python train.py --n_layer=16 --d_model=160 --n_head=2 --n_kv_head=2 --head_dim=64 --d_mlp=640 --vocab_size=1889 --activation="gelu" --norm="layernorm" --norm_place="pre" --norm_eps=1e-06 --positions="alibi" --qk_norm=false --attn_scale=0.125 --bias="all" --tie_embeddings=true --parallel_block=false --init="normal" --init_std_qkv=0.0475 --init_std_o=0.0589 --init_std_up=0.0679 --init_std_down=0.0679 --optimizer="muon_variant" --lr=0.00767 --beta1=0.95 --weight_decay=0.0 --lr_head=0.0112 --grad_clip=1.0 --warmup_steps=200 --schedule="wsd" --decay_fraction=1.0 --decay_shape="linear" --final_lr_fraction=0.05 --batch_tokens=32768 --seq_len=256 --doc_mask=true --train_tokens=361800000 --steps=11042 --dataset="wikipedia_en"
Each number is 128 + 24 x the weight over its row's rms, rounded and kept within 0 to 255. Layers, rows and columns count from 0. Numbers have three digits each. The size before them is the row's rms in percent of the matrix's.

# up: layer 11 MLP up, 640x160, rms 0.0678, rows 58-100, columns 0-159
# down: layer 11 MLP down (transposed), 640x160, rms 0.0678, rows 58-99, columns 0-159
up58 096:148109111099107188100151132116147162105104142120157144078186131133155138131145115143097123169076112107140155121139115097107136154135101176099113173150098127141111107127128152122097155144138143144139116128096135086136152124200107127118109143138138120135154152141111124144135104089163168109113133111140102118126154121076133142126106143108144146062161126133130125113111116164141133169136136072107117141135138138097129080139108141123057159149137119141124142115151116154123093135109114
down58 095:102157141123133141145071120115132173119125089126115154175087137136128105124109106103119152149159117101125161117146092151132124139148130135122162132150133162144138160141123147094151151175149108104126182109121083146103126200132106100156128152172142131077129140111137131094063137108118143093107124109131164117115125136084102145094115164152151116131098142128150108118124129160102152058133143078142087111133145143150129130141131156130155113113135153107158110135138124110109120139122085
up59 085:101138126136156103138104139137134093160119114110132127133155059141133084120107121120170130132099158085183111132107144109135113097136123115120142148130111137133163108151154111128112169166165124111139164161134114152191092091145118144129122141134122121097091145147159114118131100109137110127085107106075146096166119124156108195123132091099106108134134119112128115142145094140144174114179146118140138088126102147147149129135124160109132133117126117128165057159139133103123134154098126
down59 093:156115143114104159101143123113120167106144146140116122098130220122096168118117132126114130140188077166090150106119139139121127141075155123117102137143132107129079130121071143143142089103125135139164155087168144094105154124117144152119111121105122143160129091137121137124153123124122162123161162134160089180095157147135129086124114145107146144103136133126149146118103179110113107115100107119117136159115115111108112143121092098140116144131161153107113170118124087161138130124153144
up60 108:132137114127125137150105117142092194155129123153108141165160118151127161149145133102146126167165100131164143136148095104111106151121135129130143116191140102127121119105105141155138184104098128130114122154132085083132128105141119112179144124128135127118197145173101123139111120111093105120089106132135159133116112186071134115167154118147117090130150055110163144137091123100124144143150137113107147113108117092118110144095129167119122111100107107139135125142158111154112109126136111
down60 102:141135125147130120084122129157131142133092135157111073152116103114061129171111122143096159142108136148154089122096109125148136108135138148161118129126135089136142130134140107132108125139154102118149085136155183100141096119121118125080129132129108122134171133082146169172170134116118136118118197148132094118095112121145136178124158157123125117102063156159183142123085130146129143126143146148122147096146100134138102108095153151166124136106128132079122127108105090138119120114139143
up61 102:137103093139108088133093105091172110146145155173157176135132152150140131152056118134117150134151118112112137134103116125122099113134139121136126172112128111133161135118123139142123149152139099157142105122096138114172163111149121146153110139143127151128113093137096125166123154154116177133138157111114151118095121086129133136129151144112163149166156097168088132094097115163130133153089143133121108135094116125122081150135098125156166126093143048104130096137142095116101114083116120
down61 100:116105102103121106155122152108185123100062160149138154106131127164170157133130129153119151096125143132135090103151122087135154124146146138114090077125125116134141146144109091115083121165149136153104147121136120124118133111162116113102165132144142119139151118093151144143157145157112134099120153131135125182163102126143140122126155109132127138110100142111122127070119089126113127084157135105170186091114107131120116128207091145098118135139098160139102084154095133125146113115128126
up62 093:134165076117153138136143150100104183110105156127088132124140118121187128119092125144079142114121166101113126114161108137148115138136119097153112131136106112126138111099098124130094141161153146148117100120166126153126154169112133131047092153131098137140125147115091133107111133112139118138092130111180111095129164092163128149149096154173114112154124144150105136131112112140118114159133170091140145135183176128102096120126138125120134133123136080143183114148099145130133109116130099
down62 092:183116157123126161105148106167155091136130143149131080139104104111103103136140140111132162150127122144142085136113139118085146151125124202106154145108123123182164170130093170121163115091109110089128109119089118157127124128113126123156123132132097113116134105150118138098182127132123095102142151144149121165119104126113100142127161073121118141119160166138146124119112154166133129130156138143099146110073071114116113143124122129136114147092146145108118095117161110168103120085128148
up63 095:136070134107121156074144125119162151150137136077130130099144102130125134118138144115174144144102120099143136155100130127173139088107169116077169090145123146137178134137161128093113132115100132103101144115089163108166123125143146117129123096143165158083140151095125117159155147130120142144148142108136115126137085084144154154166141155145129103150099142118090101149185089153134144135150141126138131136094133119153100126142092117097121122108100106152130127105149099149135076152159115
down63 092:099152116143123095151133154117119145143124127142120188146113144109089141089108125128136073153167071124126108118118104137125152163137125110122121130136120099142108115121108107119174114119183136120097131148186119150080113164141103063156093097086095133143142124146119139136114106132130157147079190100119103114117164168151169110133142103147137107117108125125171121104142155094141108130124110128101147142138153135097116135124131145140117126175135110110178119109147161160110158113152142
up64 093:142116149150163056136107133108137123160116148129142189146171142108144133099155129107128148162138126103117091173111096108130151133108096122091127085136109142158139169142094135187126153151129090097115115147103112126131129140134113134122119161163113137096128107125116162143155070149110125146114120114140125096149154116106146109145125169126128054146113148165141142134107123152167081157136116116121115162119156133095105120128138149131103130116081131054125110135097124152128127107117132
down64 095:141073100133119134115105145149115141121137096138134154111110137139124140129080121140097120118128125164134135089109096148152084129138170102146117134117121117143127090095147129108134135164109172138092144076135145173175120149111099125127153087086146136173163185168128117138084151113138147122147125118114118140135129104158149159130136094135130130119108095125141115142177146120113182117145132108113093114120135094159189100100110125115148107169183172165145131113153143107111146139101127
up65 096:102118101129122119134151156118127150117100067138110131121145133127155110114136103131133097103092152104132161128082135151145117141123160171138155090141140081116097134128105184130162099137138117124116128131128174113142093125098133134107138100125136097147107128120109110094104121141111147179198133106143109134170127132099146169117140110124097122174103169141094107146162152111171111163125065142142108139194129175125144103105146143116102108113151108147152164128119116125137137119143161
down65 095:097134115169112112120121107124129152126139111107124130153151104142153139110111131149133121138129130140126133117179153093137116159156159109107103154116113141113138124127131121146111088134083083160085156139141113147094161113138113123118091129084130144114165115140164153127126129126178115098127102157109121134086109173107155151097149129166141172109144120105156134070151118136123094103180143101136167099145085081108137093155113136135142188169103174113159084128110119136124115150132096
up66 092:063143145088121143098087133125105128176082126139159104097104131120149100120085094183104105072147145170132132133159153110135143152142106133171146109136128087176151152132101118126184169110138148107162145141116125122165146146147094122147146116131170139117129153122162098108149135104134132116142137146166100087133154118107134107111133115155155171142121120133126138112115159120121099152120157095106127164144110095140100106112105096130095134111125106148113110102146136119096157171110142
down66 088:112183141152121118141133128116143087158088153160119157127109130157146105114087096147150142137138148128099152113067126132093109101147131135195115102066110124096164112135128164112087111154099103163167131131128110150138152121185131121137130125145112130142108147141109156095124105150162112134122118101115175168138144110182107128127124124143096103128089130131168102116148118127114123077130122078110092112179106118152147130129126147114145151101121112143131136115105147139153134102157090
up67 095:101151142150101145152153153125110108128142128111168119115129097154138102129149118109107153109147078137159155085091139129155118109153132143115095153125119123125143098123103154131096131151122159136153134144124121098127085107131094135142102140144096095094118168087127165149119070099102146139105147085135072104140145170076113151107146095087143112153111122069149142144137132140119131165145152133089146159146143174140086164123141136132164157118130143169145149171146113108119124122102145
down67 097:153105095119145116083116095131166145153100110127116117127116130117114165102122096130147100141140145120111100153164122127122131122123132133164167137107151140147119168152159105119130100138150099097132101124107164135108141103131165125141144137120141137152118115190097161119177172177168150121113085133143166156145117118174140153147103114147095158112162121126116130124065093114133151093106131116130111123130104067108171138188129092115093126121136082145121120103088101142139106135120142
up68 101:148135152116117147172114105133190098105104123141120148170145132093126113150090118132147146136162145079143122144129106163126143115138113151123119154142106105123137158107110130126136089136135141122165078105160085120180129171132156097108146102141129184128140126102130125119107141102126128173164127117103139137097124119103113164152113141098159077106154174127118098097117116087134143137140079119149173141127122117097124147174149116116080148102123122181149110158106153110158104132106126
down68 109:123120155152157156129130183139081128128153114111143117072182132116127147123132098117113094113110142126116120162125087150125114120099109111078085124171150141126121092177102136158121116122162106147127168150139102113156126161141126152127119158151116191114148087139094112143119114138157156131109155133170155092165101127123124104105128146114136125135115120123105163117113104104100115149126105148158151155146143102082102103138075100114103136133145125116170134158124154131150111131162070
up69 099:075153154115149144114164101133116170102119113115090158107078141160102126130143116127141164127070129118102141100123119139154117136108152151104118137139121117120128132111129121093139139126125156163140150145161136157129113087183162150125142134136135124144114140143127102183166138119114061171098116136117130129160134094126101115157122109120108096164084110149101123135111117133123101130129139111159122097140105142118079116124169166169173098123142087101155164098126074149155138129159105
down69 097:134138119100119098093097131146096087131172152136116139160162080157155121133139140093101065122112094091150128147176136096138136142143129107120126116119088158164092091100105121143103106133122145130131152138140112079148140140169147125125130137140096159070134079096134094088149105102122127131156131119150103142117104148102128125120131179155109168115164126109138142132151188125144162149150139108106136111143107147116164130133153130130155162118149169111103176113108125115131160126116104
up70 102:149138117100142158103157103121160123084123105149146113109084139128143121119130135136146133101132133109149151154123132138140139132126068114155185109172098126151131163111113146127115105175112144143149146110147111089135127111131124109123146158168188168124139126083123149124117159125110161130144128108100127149146121123080135110134144165135132138085133134085123127111156088188105144088112139094155154105173155133138103116116085109128129135146124088160122140124130116075088073165138097
down70 095:128164136175137129118131150101127120131134128087128150110165145128106127142140119125117158155107107119138112132140088118126100129123127125092098190079146126113152113146145159122146122071128113117092115177143150163137154120161168114125136118122084107082113135161134104139121146145109115140135131132131043184139126107128126160108115109141131125128103088159104104130130112113094152139082142162128099150098165155119119139149174138109134096092141163108166168121161130126104174119092129
up71 099:128134155131118120155138101129107137123085105097125124096141129160194129131119114149143152155141112169163105138155069122124126135120155116152093123150137083094120120108162120137135106109143131149133100127161121101133144139137132114086084134125088156098139118143142154119144107121097117118134126170173128131144146150123160161126153093074129117099144096148118161121158160142110141140177138149134150128132111133181114119091116144143175111127136138156073160147051135148108101089107113
down71 092:120198098140097128172159089145147129091144130124119142110126137131124128123166163170149149123121103116091135140121070126127100150137137100130138137094152105145097138131131103140123080129161105087063114132113129160112137077143125149103142139179153124123128112148142108146119094141170118124186175111104149138114114122143131130163110145166129145136121174113112109124105156107144088128087118116122120090093177082118128124128148127133138150107118113126123170159161101157106151123134145
up72 096:139181139085087111147138112093112085141135160105151117123120112175154128127115092123112090100126122154112169123158132112133103123109136130153119145132115168148148128152114129189115117121123146115164149130125154138102141147093160138115180114141154079131165114103108084136118094178097120154155134096116157118118157149130097119170128067118130105110157103133113141126149134132157181143089099112148145145101141098145123117112089145110171115121128131097154125115117134118093177119159111
down72 090:142106116111178126129140131138123119128145142132169118143103084126114161124161136131126121129110107141127113138121136100143101143100106097125117143085158122117143189153186100143106157110128079094101138151104130136156114106090127137095141139148171146117127135183109135122145121127172155101143141126093149141142090094099190110143090112140136141163130108118158129179145139115172139086138132120138131096143115152123134122098089128091039139096139150138129135097100128132160141144130116
up73 090:122140116172143107134165174156124138108124161123151148108130129129129088049124110131129122154098149094163182108132131139133093105126161126123143110084075126097119110172122096150137134133143123109171113110113118095113176131109113085092153102149124111143144120099128164163118094131137115140149146139135150158100163112115124138135147062132123125116144114115118194148105111175114180119137135102131126104109129147128112125125128143109099126142146120145123137176103121135118109137061112
down73 095:140124128078114156128136111099111118151187117137098117128134114105122154173121152144126134075166115158076083120130134142113146142108094156128122163183164129170136142105127123111114120128135135135100156124146129156138079119107110118139071147096151134116107134162121088115139141120091163112131146145116117101134080167140142108120104140101103122150131184136159085054153147118136089113136124138140152144123113117130138103133146146172155143096119144121140132101117127115128138134185170
up74 106:123137100135114117126133116146121180124125120158147137155111152111098128098080134073135101140119133132109099121099124102126100105091147112161099112146143130156095119119133117178145115142157068136106091146145165139107142159151106153097118129119138140140145169160127145094129104112113132112139139135114110140116184147101108171152177122104149161186161126095083153130132107103119118096120092160162139138121166099153157117193132141127072118123134100119127148131123118117093099141150128
down74 104:086110139120127111091118148078168121140121123140126149120130153097135121120132108098138130115105162153119128125135111127138094140109152134131142096151105116127128140169104148115113159086126139087159112147160145104110110161148123138183145150136141126133116100096136095095145126167165122080157062092080092136139130165134138152130126088135121134139119146159130121157124133159140126132149147136114163098146103155121117208122095141083093129120166107157153139103193105105139115141120096
up75 093:196174138155155108122104133136142106132126075122102120156170099079142151082149132132129116144117162110151177111102101136100139149142132134148146140160157113128124138097158122159099154090126094123076121146167135142136099147134120102137143133138097070167125116119177170155131100111117170105143095138138132113133133123156150137152149100136116101113113124073100123158134105130125138140104155139125098123136066116139120105133111158106138123113081121112134096111130134116100176129117158
down75 089:087116167132138114127132138121122127126156171153173164069105170162144145190155150147086098104137134103106086162116113124113146116099091141126107098121110124136111096174088116117173122168133127130114123140121124171107119153079122128151116122113172176083127171133100114116093134095131125128098136150141116152125177107141149123081134130156117131144131106115141143108137120139169134141126141104089099123091131134143114161134126109147099114164126146132132178157143133102105111153133100
up76 096:160137124119152088123156158128096136130148112108093131130146151155134089130161102165139143104145131158134161115124140122104124145181158126174113101151079126147143168122151120129145108086108110116147161110147129142121112120115158102093139159106154128123076159105142164142156135084144153109143128117093123159130140139114122099097118121163151094144134093107121117153120133147144115123131119112148106206092100129161108131126072102081121121125078126164086095161139133129117111114097161
down76 087:132121113111113136139124116154151122117148153129166119145129119148100139127142152134110121139089145116149147149158106151141107132109111107108116105081159134120132121133152109135090156136170130125122094108128134110124134144103105143125138133160111086130175155145135136177101143132089120146084136147124105119163139123187117123127115118118138177090099187149115151101108109127093105086171097085121180079120118137078130128119112126135104095138183114123145111152146143115154145216137097
up77 097:207112089110148129129118124136100171148140171133158091119099055119151133163144084137168139140135121143112122154142085109093120176147116192160143121145114083122111149098094100165117112142106131069100172112149130158125130119130099118139123092129124139118157128162150139116095141134146138108089115081126126122132137131147084136130098111133128099129136123099144104126134123163111133126123145150154155130150150140132115155114143164147133149125098101093111104158108088130122104143111125
down77 094:119138100121161147084143113165097085144126128112142108085127143122149190163125148174080111154128108153138178113143095115097140071113155090152078130098127143063095121148081117132158161112111125144144116155105143118158115121144123123121121138139131134171141183127135130125133082139127144153084137138127128159128141130155134132123132152159140123098101099126092180143107111138129136089129135134140138132136132156115076122128090165145168121103121134117132159095128100156153106125123119
up78 095:135133136114151169089136155164166182120113107143123105089159125125104125123104143126159111116120180120166126080096111162143134137116143176137074144083142119144134140134130133137117090110182142124149121103119109113128137112100102136117139143174150107139122110119120127103198164114091082109134054110166148089125142113113163075112136128156129142120117136135120084171137135125138098142147130092149146121131117102135100127129124137119138126154152156138124125161103096120127106157106089
down78 089:124147158092089104143127104132138124127131174153072135132081139111102146128184127131120142109116124105088134121156134113153117094140107107152145115193156132125151156083133167128126128102144125132090112161124133149111100167137147133125128142117089149091124115168140142118115080176139135121166191125082106088124128107128119133102111132101140172131116151137158084124130097129124126152151152205120121120090151121133142126117138165137124133114097111110116162120130130116150151086164122
up79 099:117138118112123159142119096135126173123096165182150114178123134114128119122078103130154119148125120126104153129135133164137154097133124116116138128111156096106110117094111163167157125061162102161097109108132117177124131123074114117106103166139113158148139090114081140107105139120132135119148116137109104130114190153145142129113147140127138114162152104145129143154128169145122082154109130141164166091143174104111109092127128161121081134104131091142159160105114145104115114133111095
down79 100:126147157164078133078182168147115111116176123129109098091134145124123110095112161128138125142117104156113126127109139114111129097128150131129114107157164153152113143172133130108154143143119114129186158105142160082125192107115126114105144124144102170115097151103134131115139118147138155085131105156122148102140131135146136140133123134165115097144170168134112079125096117116152141096160126142126098067153116150085138104138152098112099106105098123158121110077144105152144141146146146
up80 105:145127169110155096147105127134124126195136119168113127072163130105115089134124146113120125123129128103091137171177170140104156122102141112134171138103151169139139133126149149089133147117129091130123118143136133137138100101097105100116115166110130105118169143095170144120114163120108108117170134111089162118125122125140168136110126116094108127092107133189138106095114121116113181149123130111100145118183104118174131144105111121113114083106092128128130161117170115105128172147109138
down80 100:140111110131148141140154136124117085129115143107139084124081162110110088134110146125136117148134126134147126107153121125144137127125079145143095143130100095121140161155140115125138118123116134111131186123158137113136128109142114142092141137173157112096107085151148111156139149155127114132153145099176091161118120130165099136114147109210097116103143121187133160131088124131117160105093159101115095145122162146146101131095118119096138101123174156087117127075136157154137151132156074
up81 101:146143171113102122096103096112109131112074066151112122101126136147112118097120142132183159109132130144131129161169117108130109135134156121139121116171119096095142105117135132167101127119134142142169115136090154121146183140135075095140104088128154126133142123136153127142132129127106139133141143108148145155121190114186109108130163119136139153166157096150090100110132155099127078160134121103121120061099128131145118142124129156105161132141116129173115135114099099096122161109132163
down81 093:140133088129130154140092131158132134122135123135105100134124133151137110091114083165109199134127166160142145087132087154111134176103094149113124148106130124137135149134151154118142113143083123117096139144143112150110054077094137099125146103095137153116124139148136094144122148159112164136143144150101128121144112141127087133129106122142128144107095160108104164127146116126107137107100145130135140112127143091147064110155124138181089142084162139137136122163152099088121166144167147
up82 110:126121145117106116109107139112111164129149119140093176124107119178151111100134110124159143136153105175117125131135138084097147111134134178130116146134107137090123136119111198126156135158139111130134097124119119125143137153150148113164116145033106146140148131106124096095143105115086113124157104110106170102130136134159132142114115162141117137155092087142098122198155145130110155149138140101103081139127130129148112138131121120137111083140123175170152131142129127150139066145116133
down82 115:177121134144117117142119119134143115155100137117083143116156099087120151141103120093150146163186131115121088155128090091114095098139181132085114118112144089096112101186143087135160124169123114134130094153111165151138133153179127168105080114125121129132114141127123123123153101125099165194126136127124130122146161130160142138145153101119147104109155142139134157115124107110139132113191099102137137126131160136122126072142134158094131104137133137141084100106144132150145119124122098
up83 095:123131111114127125161149142132149182147105095132137128098145106123134126146144135154156132138110110128144143153139128127141119072119070091126129119116112120133113127143138140118107137114125098113111075146112087130125116129114115106080112134128130082171156182113091160128061125139112165140136140137125117123161166082083142156124095079166152117133139159130143108114148110129156094108125143145123123095097116136136117135154116146179147191095208147153124125138137108142097126146106112
down83 095:150115150143141134123112143137117109155167135146100125162093154118115087127095081117109128139143107111125107141108088135100111138148179137131172151148104143130127148083135133142138096188105153123131164090173155152129164143102118152141129100128131143138082095126127126137166134117119108127105100082153138116120100170138112109138165135114124122144092099151137100135151138116084152175143121134139128196180117105108122096149114135073112101153095138083156123096093126129146128104132148
up84 095:107149129156135128112168114081093111159116116141123109108123119101141121145124165119130141118150112113145138127115170137108139152149138138094143129115086120131136142095158148125141149129088107123180122124123113142119157109143166095122116116140157095110149116110110137108100154102136127148116142108103180132134165135120179175133155119112140122143096145182119151093114118135111079131176156101173104083108171114118145136129064177109132081121119053114119160157159133118129112128107123
down84 093:127144125113139136067122164131140113147117128122145116134117159104106149142136154156134153171105117138119115142186132115114115158106112147103156110082150123120139106140150143069148086109167164118108126125148122099143137107127126105114129157148147075139100150133092093079152139129153122127137110140111103140132083141125099126113128159179145155108155183126148153131159107137139162132111132127127166164113129120141127122109158127116127150107166163133075076093086116170126099144068127
up85 105:103147091126126156133157094122109118134120102080126135128152094138116148218139118147136116116141093101131145150157096149133166158095097115107138107107159147147128110121133136178136147156133140091153123135153115111154111151131133096114137163111162137127144140091130130096095104090131149107132116152109118128110114149089102133100109141103150143165176133124111104125127108103131071171113108125127138127164093125084105067171169132168129146110168136128138147132154100094125101149142140
down85 105:090105120120110107101105084109124138160151095136096116154101141122156097139133151119096115105119121146133164140133140119139109139117167119154114109166142117111168105140120128110137123135104144091183132140119195106128164126186089135157105116146116188150150114112143144183131135130120123131161123091108178099121157127192118116127090130118084101107083102147108132136139116127111161163195107099116116121132141119148156098085122119105132129139113149147136102123151110111130148116144135
up86 090:194129103154101086108140166082121146137084069146120138109159139145112100120124094171150162063142155091143157143077102100139156164134150114112096155103135142091150144140107123142081105139139148111114108134133124103139126140115099117106164106157092137134127143141095119092131143145149145146117117103128097176114145134115156134130122116108123143090149150142122101141132186120111112127108131118170149158096123098114114170129135135118137152131134172168158137113093134134143115130107106
down86 088:141106134088187132173126087174097135170162128082147125129120131120111138174136099135082117157124110153129114147154156138135092133104145140124163116174104131150145126141127108134159163099118109145108151139129159146126141148141145139165126133078125100112117153108152097115178085136166117102116115104146137082107093136122130097161138159138149140147115127143099170107158103134140157079153119118108113125153120096108099099129104123082107098127151091149101136153148120116118169099131099
up87 104:128134102151147080131111088073125132123159119112117137152140089137137131109153154151134148134132160137110105125127147086126111067095112119121156097122101131129111143203124132147137158145144132073135169134141144104104143105153135114106148120173146129100157166148145133144091132148126117143136148137116115136145085118122162143117164096067135096180135115130130130120122168181102176180093120152156142120112138148131136096110118096102160126106105147113135113131072106127150129144134140
down87 095:170126126087152127112126144130102146098129109134140131089142160145133187126117089118078113117164101147116113087108150151101102108075118128136120130107139135123129101132130120143152120191130102176137136125107087102158119108118158137140126125151138117139087124147075133109107118141088125127127121122142113161121121152141140114134110134174116163132125094126154175143171131127193139066125168102128104174117157116115122157084110114148119148127097174145106126119162111094124147128101158
up88 090:130154134209112149153142129096133144110118084115068137116131151145182168112138168162111109152118096120133160140088157089102132153120102124157108117127108111127103085128133144148173127109143133116130136146119103114126125158176116129149056095175134101139086097123125140111120140096143138133105130108114142099144120118108124180094160073109112130131136135117093168176147139129117139144132104126153159133145120092127105155098102084143136150103125113130155142126112116136108133115139138
down88 095:136104144110129149146158122121131143116140149113177117128134107152131138100137138188114133122138105103102128158154108121142138119118109132124076123122123173150097148156141096126116134147132120132113127160144096179077161129133153086097142158109139138155148165108112095106147174116147093132117082091142130125063121148139159141144128168166142134121162090122141137112139128108131116106111109131170083155109139146131152155167093123173142117121091063145101128120114076099149105100140113
up89 095:132126157093119139099131120115118161135119133128153129134123086127125150142168095124160145118131077111107129120166130158097112090103142169109159104113156130104139119116146103145092135140124163103171152074145143088155118119119124177121087136146130137163118115103079125116125169073115112159120119131129151113085166118165154151122146149138131139164138118121144161104119153155125151108095130168153119108150115173138142133115105082197112100125100131138152151091146151122116119095113085
down89 087:124171089138114096148111136125126118109116094132154123098138166124075167150142144113116160113135153150157121116142131113165116099147108117134160137101151119140061107109129147104144140176091096128129118132162131144140107118109123145180186145109100111135103147138135098126161108148119106118146128147134134118168089135110119101157111122121163078114079120155127131193126088065126105117155150145141139150130169128128102125135130090100123157103151125130122114124102147130140154174084154
up90 103:131114139111137117160145127111089086126101124152115132105168104150120084093115164152131158141181097108106143100101123138132156149140157095128103080114118173135089140130123133081136132105118107084130135133128118125160127091123178125154114144111119117173134106157120138111155146115101151117172109154121160104159126128127115161157134084153134140162127167125115142066121095110182095141125126123099124137120098141098172101149181144147094160127118102083151147113127132128136104109119151
down90 096:129136113194149177129167138134157148147120168124103155127109103110110140133085137136084152120124113139105132132149110167138135039129124121133151126147122134096149100114150137124156131126159141127118168138139145098152081137146099135104183119083133083062139093101143113101119127139147158095148121157104107131103124134115130148111153127101131118145139064142150111126150132149160148109149125139143129113130119090123111090134133131111178117125107112116118174133161115083163115147110122
up91 098:127115156119110147153122105121121124160113138101150169168104098162155124088149079080099145070135126123122153072132111115153086121119104148167128140168111121112139121134110120136144132119170109147108133129147144158140128116139123109142077106131119159101150129076133173106177167132147141129172130145117109122138087120067125097141129138150158138106115134107130170122135112145118108110119112100132115171157157138103124119101139130116140134120127094108160125133096148166176094185119097
down91 097:163117129119121151144144159144147168152110196122133145127109140157123123148114088107131111134118135092096099131115128156160128108127084119138150105151135137163097109096126088134125105108072143097093121150154126118155114113140095112124153168148150136142132137130107122161111119164125137112164053136101168171114162125139076158136175111125138106115071101136127116108113121105138141094118134172127113096120144104104139127116130134126181115177129127116116131118098169149176109107102120
up92 099:121115143149114135152114106070099110127099170106137112123125086137154136110125127124133143106148135140097138159127119106146146115100165143162115123142149093079103179133169124134142126134132142128100108130092109160151135131147125098096140097099177138078168124106143133159105158164110145115145153139141136122132170081101096126100077137135125144107148154140133166125109165138127120120094138144112131142159159136101113130081082159102126102196123133069153148133150113112140152137160150
down92 093:107093147116149119128154106143148117166171131133101114125150170134136162163118173149132143194123137113142127131113141188125105082129110139145135139162146113094141101161118126160090098106129139112109067115122139113135104121137077133176101080115091124117077140120120114139126129092150156157094112110129149120124095142127105105134149125136052166100121126135129120112105098104113119111128113106139118150117132115126154139114118160151162153159099127137155097162119130107170174122144153
up93 109:138122103162121123128134121121159104143077111090108130119191119132139123188165121123143143128115134142094121139148093110100109114108163119112121128091142100120132126103124149102126114115158169083151145095080103155124152104126161154147124135132123079115131072112121155089150116167152149121146107156121160105159125115151141093119135153173090184167162141093129125149183113104114145142123135127113136139113170116109112140158125099123154162142100104129168127116108132086157115146126108
down93 112:196125123141138155099126120140107108146070119144112145087165121187155088145125120172140144119113137143135112069140140104166144142115164135092094136138141104148145145120161137120157125129140147128144123111122137125123135139162181127089111156113122126129100149144137149097136130146093144092135136139100096158163109132113125119139106121143119155129153140106146117145146103090111121128130152147075107185147169155092105118109117154105137139125131100123092100119135152057154126117073095
up94 112:093134157114073121140147098143153100109103101169122152156153138132130117145121180117118143140165163093128104117103142132137133155135137121128093143153133149166181139135122100132135117150148116086143045107160093152146172151113159111131090162081158138117144103124140129114113106154095109139085155175113099139122133148100145134090098139078166146114137174141113146117149084138137141127098111129161112155096142135103136144119106137168099145132123122156124141127134141139120112142159115
down94 113:098121126119118110119121157133089132094094144076145145123152167131127143158155094129143133130088131142118111135120134145144132098178122101092118099109145138068092130143106133138114168144123155156150110126111139091145168134150150158111105143078110151081116168151140120135123107105104157149065102090122094075120157145131149138141148125156127169114126181161142169088143106141149156129114115129164108169123114125113145140134137110119135108109130159108121129185151100136174123123130108
up95 107:084135131121151106142140163130119129160119128151095131094143140095104132149127126143151109134059093145144102097132129126110114127093107102125124181145149190180119123084089172100139122111148151155143102149152081139078102117156106113177115162139096138132138135154134112139118149100127107131144125128121134078169137122163089140101138102142096122114119120110111130150150123103111107154135119072133107116125121117106117153156128158162125110148130114116112134199139142111145138114151180
down95 100:160097133145108144140109159090147152118134128161093086156075141093191123138178141145146122113133138151104102091142114110120157159094118194144089099110108095121137118151152140132106142125111101149139129143136142108109151137115117144164168097105119160135120168126199173134165120152118158145132114156103141133091096120132154099137114125150129127132112136133103097122142083107141154088112137139140116109106131154132122145124156052102089132133138128128118105132105122129124141128128176
up96 091:114154084119113138202165137116157116101135164116136131063131118110126113121113149171141120131097149149093075107176107153134117112100078141139128180142118136157149092161139106133171150119158161119096196130115143105174119133170129102121129139134127129104169177098106138128104145098108134120105163127135065120120152129149126119112134113134157122121118103123150153116104141108157132160117126119117121088144137121115120155130144128171099124091132133130144110084106121122152126153137120
down96 092:168139173128126126108132142119148129134105081104120153143134145142113121093129139128118090133174132115117169118112139125112131228166166119145125105160140110106096168100138127132131107153136083115114109120134111148141160088113152150164095115219109153156084116130130095080176121173153135134095116127097161127138106134118133110148115151113088113128113137161108106118091141148107118123122095138128125149082147128139136120147117130096116125123102113093132112141145126144123144105120106
up97 102:153077121110114112151132139102137103144104154095072105103169117135124147165135112183155153106133137120157132134149135110092097143121122145132169125120121169119102135125169141089172110154135149102122132125112127112136057141157154138116067163129136150108146145124135122132100137099143135154105127169141121147120137108113149136104156116124138100127133153099119120127116121110143124107087091149154137138126137111116150139118181102103090153152122061124177123194128119111148174108159138
down97 094:143166128098096173170071119148143113137149129144114107115189119125125117111148135152134126128106169120083124156109118154132144136103122114114159097132101112119126119153171120111170112169140117183122146108155142150136139098104117137120125116143110112106137156103154112142148136132114173086142143165137129137124165096102171111130126191107106142128126144080180124124131127089106122073161101149176114086120122109108122135142147101146077132131103106131126092125129120124112105177118139
up98 101:139117115114156103090112108129134146115105182117150113141128111157114168112172119123076102131112150116121111093135125135136144138159082122134116164126136146096174151105160135156132089116131070130151119115119159149134097078150122079115140114196150143124162150161123164155101102130091123093145132140091105135150119125141106102178155097124114157119160154144132188101121145181100133116112136141110105127089145126134101131122139118126111151131108143152128159100136125115123093142141084
down98 094:117095163160168105148155137137135146122115103109130097108124153127118122145147098125127119146134138098114125079126124101107125145167154184088074146126130118147113113154106104141160136095110147141103172153123117091093166113147106132096126101138146164125116148079134114121139102124156120151107091134108144176123091137143171118156145131180117130157094095099122136104155116173151131150109140167101082154142160118137125117125136095133117142148134104149127083068101148154112105140142167
up99 108:158101117120133129126142138166159091100115150148135109096114114143118110101128157083148142120125141134154076171187136100123107123109126148116130119083128133139126145118167119116129095149107138135158097164125155153133111141149149114142144088100114088096099123145138152114145136125093139102131115136127137133080120128105116151138095137159102172130182124127130093126130157157174100117131157148139165098156102124161083127114109129183148111084114147156143172175126064117121109132122094
down99 112:126082105135113124132114122156150179158116117128134122120153124083086147148131134138107129108080123080134124160134126109113092158138162127124136182150127146125095106146086140121148185137137083142086128127122126149097153103131127105129142128163094165150140105117137123107094124106152084134189157107111142164100136124120153107083117146141110091126142144124087112126130107154082156160156123118118126151132104149115114116140094101172106146144098123142169119116172138143111192146152118
up100 097:154148080134084116167133173087117119133153101139136134135136151121107114086120157148150140122113121125120116172149038156100122106091135120124142124134118139148133103109112134136125122119141154138121122116133115135115148109154142076121092120067115128130126121151098160155147112147139116116155140126159120126122101157150119134097150112139120132150150099079095149105140169133146178160061117115124094151160082137125137150100161155184119119161136127139166148121111102104113147130156088